config = dict(
    n_layer=12,
    d_model=128,
    n_head=4,
    n_kv_head=4,
    head_dim=32,
    d_mlp=512,
    vocab_size=1477,
    activation='tanh_gelu',
    norm='layernorm',
    norm_place='pre',
    norm_eps=1e-05,
    positions='learned',
    qk_norm=False,
    attn_scale=0.177,
    bias='all',
    tie_embeddings=False,
    parallel_block=False,
    init='normal',
    init_std_qkv=0.0442,
    init_std_o=0.00903,
    init_std_up=0.0442,
    init_std_down=0.00903,
    optimizer='soap_variant',
    lr=0.00792,
    beta1=0.95,
    beta2=0.99,
    weight_decay=0.092,
    lr_head=0.00737,
    grad_clip=1.0,
    warmup_steps=200,
    schedule='wsd',
    decay_fraction=0.341,
    decay_shape='linear',
    final_lr_fraction=0.0,
    batch_tokens=32768,
    seq_len=768,
    doc_mask=True,
    z_loss=1e-05,
    train_tokens=104200000,
    steps=3180,
    dataset='wikipedia_en',
)
Each number is 128 + 32 x the weight over the matrix's rms, rounded and kept within 0 to 255. Layers, rows and columns count from 0. Numbers have three digits each.

# layer 5 MLP down (transposed), 512x128, rms 0.261, rows 457-482, columns 0-127
123062104162173095126046080072122100133168125109183117135178152104147129151121132103099144185134173180189167097124153096105125133093107099138177161104171122173116117116106133138095154100118116137146132109111098151143160183100143106131173089144137117129115115123136121158144134086120129112077139125147084119158109079131132140099104170128120111116126150075120137105147140112131165177112
132164118134125137128064092131122139127115125128122118098129114146113112127096159120156162092108084116151108114162126123115187090097110188196104164164106135170151125122131140100101146114109106120133094112093080136086124118120123151165185094169138111132132190150122112142128192128117121108173143124115099152151153146121124138111148132106105128161116113149146142149158119142151133156163
167140197102126112105129103098094152130203065162114124148167139094079114101178124103138091174191167098171199114170107100150119136112138112102070063161167118139127179158122146120145127163182108126151126117087082122113098103132169178115146187151071122008149125116104152127123101151095096139133126128125043176068163141109136105115077108139117071180189079136151119128148158145035112144167
109133140156089095096080104067141171165051103134131101182122091108100140131143127121137108169225146158140139086162074161195162113041125115095091063132135171141106106108159199131165123118086136165111134162154138100135145109165122131096121107139094167148104080144106166144141150147141122055132102133122120126127160092127108086149143125097153115131163132151136116163137114064123128170136
178108124117174129082130131179176133122110087101156113128100100208107087141088136155124156150144160089089133114123150107122114046100153122118079114201110130130136147138117068149139146118114118118192122172173141079130079096129107126104132205130108183065118115092137150153139102100151144116142192100142122152120116143140128227148120148128156114148201059125155135093119155123108129168141
104151112092114141123102149157188145118129184094076148072109095135140109203125136146131128138138178116122134127135151113097178125090176164100095142185149105136131109126141154113060153134089157152177165130072152082165122153089068131109173182135255145156126132105188051154135147121163082123079112187141088112117152137145160116122147103161106075152106123110101107149097150118135115193099
152123138093148148176136122150095136149120142092162100182101155112119127138162068103137135091123139112131118147084145125135113098119076151082118098137150146166161141155146130078134087176133120124145107125160132142173138108133125134093145128142121136125131146092131071139135103129121112176092100094151073063090127126115141157135117086111138139132155082117144136164163144150167079104136
174105106199096136133141119030089131165161083154112128137158167098149161142106135152159126072119094106120221143127130156155121085148138116098121151091157076179146129165183119141149178138136132073153140096145143162120158166144147114121152107150128149163141141130126132081154133059220170150103130168132171189144136154154072123106148128160051143079099198128062185121137169132138111144096
075135109098111092148120135141134151119135149156148151125128100112167120098217119169147080118181065149054115135173104224102119135117123127128148095060079177063118118161093076068142140173169193126127106090164110080164168150149158092110120160152153135141104114143160084108143173155116161154177137126110174124084145125185107114135128121165153167097081092107104111120122098101137097098127
152164149160095082134157096065080131224140124177135204135141188044096137160190124099080177140099135121149130131139034119132105145144118139090104072184153144148109108129172179119098153110117127113065196088114171141132170195186122150110139168129102151163163158148224090116173156148107142100138129097111099157101101123081068093123166049087132158144126135145104100104049139131184092109086
140163180045127150138160145104172128051126111147087102137100104155137133096114177136113104088147100132122062127116112118101075220118121175106098118114094151109118087150157176151126145139150183139131152076140089083156084139140109164225107170081180122143155140238109181173122145133106105147116118171193131099112235100153037119111125122054111091119158144205123151128174154124143203112149
156138182162131168159116089066042100133154134133110171153138139147116156130144082122110210144016123189135103063165138114250127091204089124083163140148120039148126179171126106134121094134090122132125111100101071109148150071092154128134134146149195134114134155125131119081131095116125161129121105073127193135053137083170154121164118137117115115097131174140155167117116131043137103143127
168109118156130118080121153101154092100151080083119188089163113178174096150134111111109121156185131107157196105097074144113136106109152152115111139156147113120130114132131123152143099124177088107132075116147094101155075144109119114165165124140162116104113126155133160124120092096135129154129113118125110115100162115119128136094143137099112165089184107177078107132094144150105126147167
122106122105120094088150153164108158201125137144119180127160120162153118162123148108114151152173211151147074115165154130181105127140168154116108098169074125090094126095126135132121140157197176133159143119177115082152107108108112121137104167142102181114084170146113108125142101099103065153112143146166131141156182121121144148156115140081152082092145127094176110130143143142104156087081
124112147176064134163089082173126075051108116102131148139204114154072099115121114232052087162181113146090119148129195121137103179111121142224120088173159105134192131073162171073184076149062011147109128163195117160123160124118177097097059124135079133202107090131089152105104142151118082189075163151151159072079104128131143123100148190052081146160108141127118119119106114084142091119102
090102116095155182204133109181140178119170121096111123143145145104058155168158085109077132162107104113124167159100106191113112116121167090172147059130095091093101150165104110152149153150131180117158091101134083141099125114130136163106194108144131133175159176104103176099109127105128148124151111110066052123108123133118144151131099164115161170131156137147139121091168103069184168118089
113099122172131123148104122115096106178123212064129139115172168160115202088164158129127107100133118077139162155115092106114151128125193129130100112140138074153085138110147126129138141134143069125078129152102090114078116117124128120126128133153129117162162194164157100177126164108150134159124089132092111112094115145092108171126111135096108118079108127154086200129120176161150103148134
115220170107150145117171113094126110167128159110090136175078180145124170121162130137092185169147123151169210136072142152112109159147176092099149129109184097205119117098137121107030142095147162124169148166128208130091181154168120113120174132103123133152146071156138115187138151141067058102072086187122132117188087146162111152101122145111128123100171142163165130197086144088154137119110
136108087172088116155112087122106131052190134144101127119134148096097114178106160137110091087106159080140097157129150126151107136085136155108112190123161131149051122136101146103186137137154092153119105088139159122130130128135133169198108103135125124157090120126131152128083117063129129122086114140071152124130138157167087119101086101116114143167142168164170135142128102141156201090170
177119146169172090106153133124207127066175175096081138115120169141139139140100151149118143155072117152102169203168180102116179043108199103121179113130124094083160114167079092140140121095145144187165131071179155126111079113110099090144122145126202151150087101089150115136144151100137111094183102107083190149150117169146129118105118118114151156132160166115070142092154160129163117124152
101087124116144118201101148143166154157092161061170169130083154117156149138132130109148153109163084138142089148131127113108155139130094188139147143103142098148121132103131079124144127086129091154064083082130083127164135134131151122061160120163175138125100119108138133139084100114125129162170116138084045158110122116114097142116110133160186147141083147135141134118099147108169154082157
094126129085145137106066146130116120149137190150157124124168151114145108135153180140073164147111080145116097124158135112150136134109104178108142165089103143136123104143187127143056072172118135072142131112099119091139155154150116143130185110066129080194114127142093128169126113125161089100122144070136111167169123120156109174098109138162158134188143154133124104082169094144134127163109
111197143133032125097079100082107106045151135085100156094119091077136112058150141097207041069115154117096121171096216112076113103111120094094112079161195094164180146143104092120083094105132150095155068147127138097152112095123066165122139130103119168128165139206114106202178173110184078193129112142183144132197139097128121187134139137084193171124088152081109120130153104084107118143192
136144111150110134127128151105090161115142094128138107086135187134122097168129141163201140124192183128067173159129122126110145125101117147091145180166117132181188125176141103138096125151159120150162150157115118116094110089059136050206167141149106141068104129107125159125093141114091132122157123182150126133108088116146147136106116107102066051142137101152107171150127158089102161119119
068079110187167117160127132107127203132166081116145180113113101150146109157126102069122138143121085110142140106176113150199087091141167143124079129116081121136116170107149101122147125099093134178117077080065166120154109166140111103107114159130184138132123149144069127141147148122133091160107132128136097113107112079140089140104177102127143196131167124200117075148112138150128131165178
160111135178141095146215118117138168142103111149110122150094131157080107146112113111158125156145162115115096066124150145103144158148116162165117170111066145167108106123124104077183117116177130119084106081105137125133103096098139063107160133139107133154146104129151079184175177157145140126151123132043122205104142103095149130122106120137128143155144134090149158166136096143152152108072
# layer 5 MLP up, 512x128, rms 0.289, rows 458-482, columns 0-127
122145184131079163147148138150124139148101095118145145124112127099075089087141128153145117149138096121086143144115194118101109144150129146148060188130161096141133100161076132122136147136064113131154121083111162077122138172084124149076190053155121110115114118089129117112141120098114138144157093135143107098180114134174159132138103133164139190106135117131092162136151130067112113087131
107141167062129091050127105183149105070121147171140060104116169181154106096125137169145084153165132077196130098120134159062066190194176124145093123128178161163157123131132118082139115142113109103095107120172186162070133110100231099171084180179134110135146077153142132040172127136077128167120165145164143096155086168255156165155176117075134120119160116173118139126170153123075106148099
208133185163092166119100142168114113157127138148140143177152100098073126110090075150151128139173114143156177158115126123128185166140134086133175191054128119149134092161150194128122131124074101157103113092144108154123146125152126089164094114150114127163130094124164104105122114107181109149153170089127145100103152056178097082133107184108116139041077169116118175087137111110155155140166
121139123132131169153186150169135126110141139136074165181175109076106086115161147169126110157124143097068100160178128148175076098192129171090158160103198172134114174132103150112144104136129122084066076115132156157176160158048164127149124158168133111155115171125194124137150152083129088136134111092070129091102126182018107129132118119198123107128063076095130143114130095160092105105103
084137130115105084108148105092113163157128171137141142101131140125122155081158125129126114157149176149104136200194096099109129171123115164127197162188095077114102068152135101123175139129084136071146058112139086090116162117147183146154154090140141161136144101180126133126117086113192131133127194109089221120117117193077102128143104120112118146155123092102095175157135100157120100069109
153084120085119156125097127127128102125127107168120129120136092126143125116160131133156122135170146148119143139137066133126167092125135098119116149116143175122169125119080125159111135125104157160087085081126140118102119158072122149094135134137118170088142182100149133161056130148107118118178155116087159136150156151114105150169172127142088167164088181167138096135119142141128139196122
174162146144077114135096111177163142106152102084103133162141112071171138166153110148109121101165118104079142098088078104165117047123136164166106141052085118078075046034143137128188132174171147088067113183135107146127106192171109108103143101155141088113164069112078157126125136158177155109150139137147121154166121104143079182104104106138128138156085100148113140146105133095126091129050
174078169118100137140179107101151111104072078121141103140126074115082174165150120090108125122133106130128152093122096118139143085126125167127133073111171119112182073125096138110115149111171096123133148080097102163094109169173040134205123113158085111095098144130168093116122118118114092128121146163126102137102106137123120251144138145190130136109124132111184134110050158132140203084159
139131117106043094112060111140111159120142091052161112136167114142127181178079117112149122168140130113110153147103118098103125093152099113125052153119097096061128133124122115118124110094122147089089151136135147110150191133124170165151115136191103122170156099011152114164129167145161166060099179101155137116152156133094107110106212052122148153144019136114126118172135194186145143106068
132100141098054115068162103186161124145154126155122149136184077095078065136056135114215143145131125183141114117129063129109172183218107082126082142060152055135150169136155105158101152156122077070161128121149131110108130159073188137115080025140153144082163098066051126094120133148108168124110128125182163184134154138143192147182138176109102117153118126102181152135134081166170084150080
046159065078127132177135163133177181139141134043100096164091128112076104104085120085129124189169145096131160105128145151111150188123092096095130179139198135146126161086139120140157180167144146090102037165174173079099161146137122182092093129111155147153071113118069179135162173134170182088092160071123116093153129120106114141163143186092091120126134140135091117075110147159090135074094
089109124102132120105218130116155132124182140107099122095112126123109149189154126088172126135129087138104103127145153149127088170122113117134218146161097145122128156134136111134119124090060113110132078126128120127123128124164161164109116093206153116103176168152144172087123187094115109057140133087168129134123146148118114092172067098133141121120131156105093147176155117096170102147121
154159127118102126162075098153119174095126127113110140134208138151138145124175147062207117104094092123127138149093164069123182177099157115135133127112111124135108112103092074086138145119117110160173112120090161068106117161128135099112130151132199162126130137158107151134086137215118165102115119122099120083158170206114084158104080120170126136077137164089168163157091121184119179155141
113148060143139093124126133096098080157125136096118096012059057095101122114137123125158138086130101158047134125124111196074120173143117095135138106159220132147121241131151139151131108084101122144135172204164065041149178106097160084131163094106134135122103157160097133147084137115106121118137159131169123152153138193141221088063118068116187234147159097151136123171096122125112120111163
136168140080163144145108191115193144171169086141161119141103114104124115061111133098105148145128073076148152122098110129089139095138106128123143106151119130127104181130149122144048093157109144095150104094140148168098119103154118134093206133141111142161131164161093197058144162111127119063136159130049107148099127113110083150146137176137133123074073164157102156164155103119088127140117
130162132080131083117083143137148129126106109085102114126197136114090201220123138122183084135181163089134148177137169160075142124147114081188112167060145113124120122092094187159164176135146102086138153111130127139132097168128103108135115148129117159088130153105085117150131120108134173127148097105136144091088104184125138124124183120176082104108143089106214135147112125142113138124139
140120093150064131073112117209168157150126141189108149191121136111099125157106110135166114133108133110124126160130103130179106134167132106111161179067099172103087161097073135132144173104116093109149130116166101156149085135122153116161174111138202150109079135134109093142070058117123133085153210184179095042142140056114042196141147129149115151116132170122116114196164101176148105129060
084174141140121144089072135143157165113160108174108132164106128163110142154140150095067081059132096135109169136118148070116135158177115101118151074120158087107095122100178081117169088085118081144101098213139139151115129150173128136150114113097103153111142132188141112113144112065105147166115121143111150122127147071114148140165105151080054132150101184142120131087134090135051087180116
236188141086122165091175085164162087144087167070124057104127123108168095118090114103147154135091112112105101119098101180120140124161202094095093152141168133153116145100121128168140160051167149152096142141063147088191137157177141078086116156208125150104102100129089161122146168168138130089137159092112074116129134079100099133104132112183149141109045182122147121154075149132150139157129
084147078107105058118155115111134097145125145114103156151142161183166131134155106119105109173108195101128104107137113134064117181094180135168122086129133115136151104144110119147120165115108134100149146137169098133107165113116141133125096103077108164093148117158145180151170132135142112145139123111125171079128124155153108156153142117117079132131116119195158093177130093142116083159134
133185108140076112140117149136155103169062118151149091079121086121124125162171116059152104107097142151132111088170146143139166154158105154113134107162167114073089120151071183107151175118135096166090146164107131145081115112151127116112100093121114141130102161143077098140102151116105134132148165138106131187091144145092166122166156136114127118074139092131127123120166097115095165129183
115121127168115187076170122113180135139197153109140145186138110119100096129137131125133180145130211157126126149140141185139148115177173061124118137110142145133137070077191069104092159142156113070044081150148090099191161172174183074162126107050135134151115102105149123118119172094138068075106095131117165100107107161185146132130237110129107137157165157117116089143138068137170086122159
147226143087078157125139127192109079147124106122112156144181118133153136117145123077125137124123129145128138158107119135127087128112130140125168093124133211163111154076126170115140057130197095136112135165130184179141160147109062089170107120154092118140087173157132114155128147043105166159129101130079101099127049121102116116106150087152146189106140119128117115123175154099119148039123
150170133111128154131128147128096100204088131133129123149166109125148109131163128135134126129116157100136084116140133139093134181141157115104174151082131129145163070093140105080119146114098120088091051100148116133102197135155155091161193164093099127075136064183188060164079121114086078113127129159156192122101152127164163138177152127112146132085129078168142150177148122108102081097074
191148124101147167165120119177118087102078084095130047154100139140110131140102135134159170120134137169136131129114121097103194143166091100168147113136174123106113128147179112141137045066111106082099162136134141160089112107140140135132164140159163121133161125145163220158095107131103174211136124157105148144097120106098131134107169056121156167114088076140168097123138106107110150087105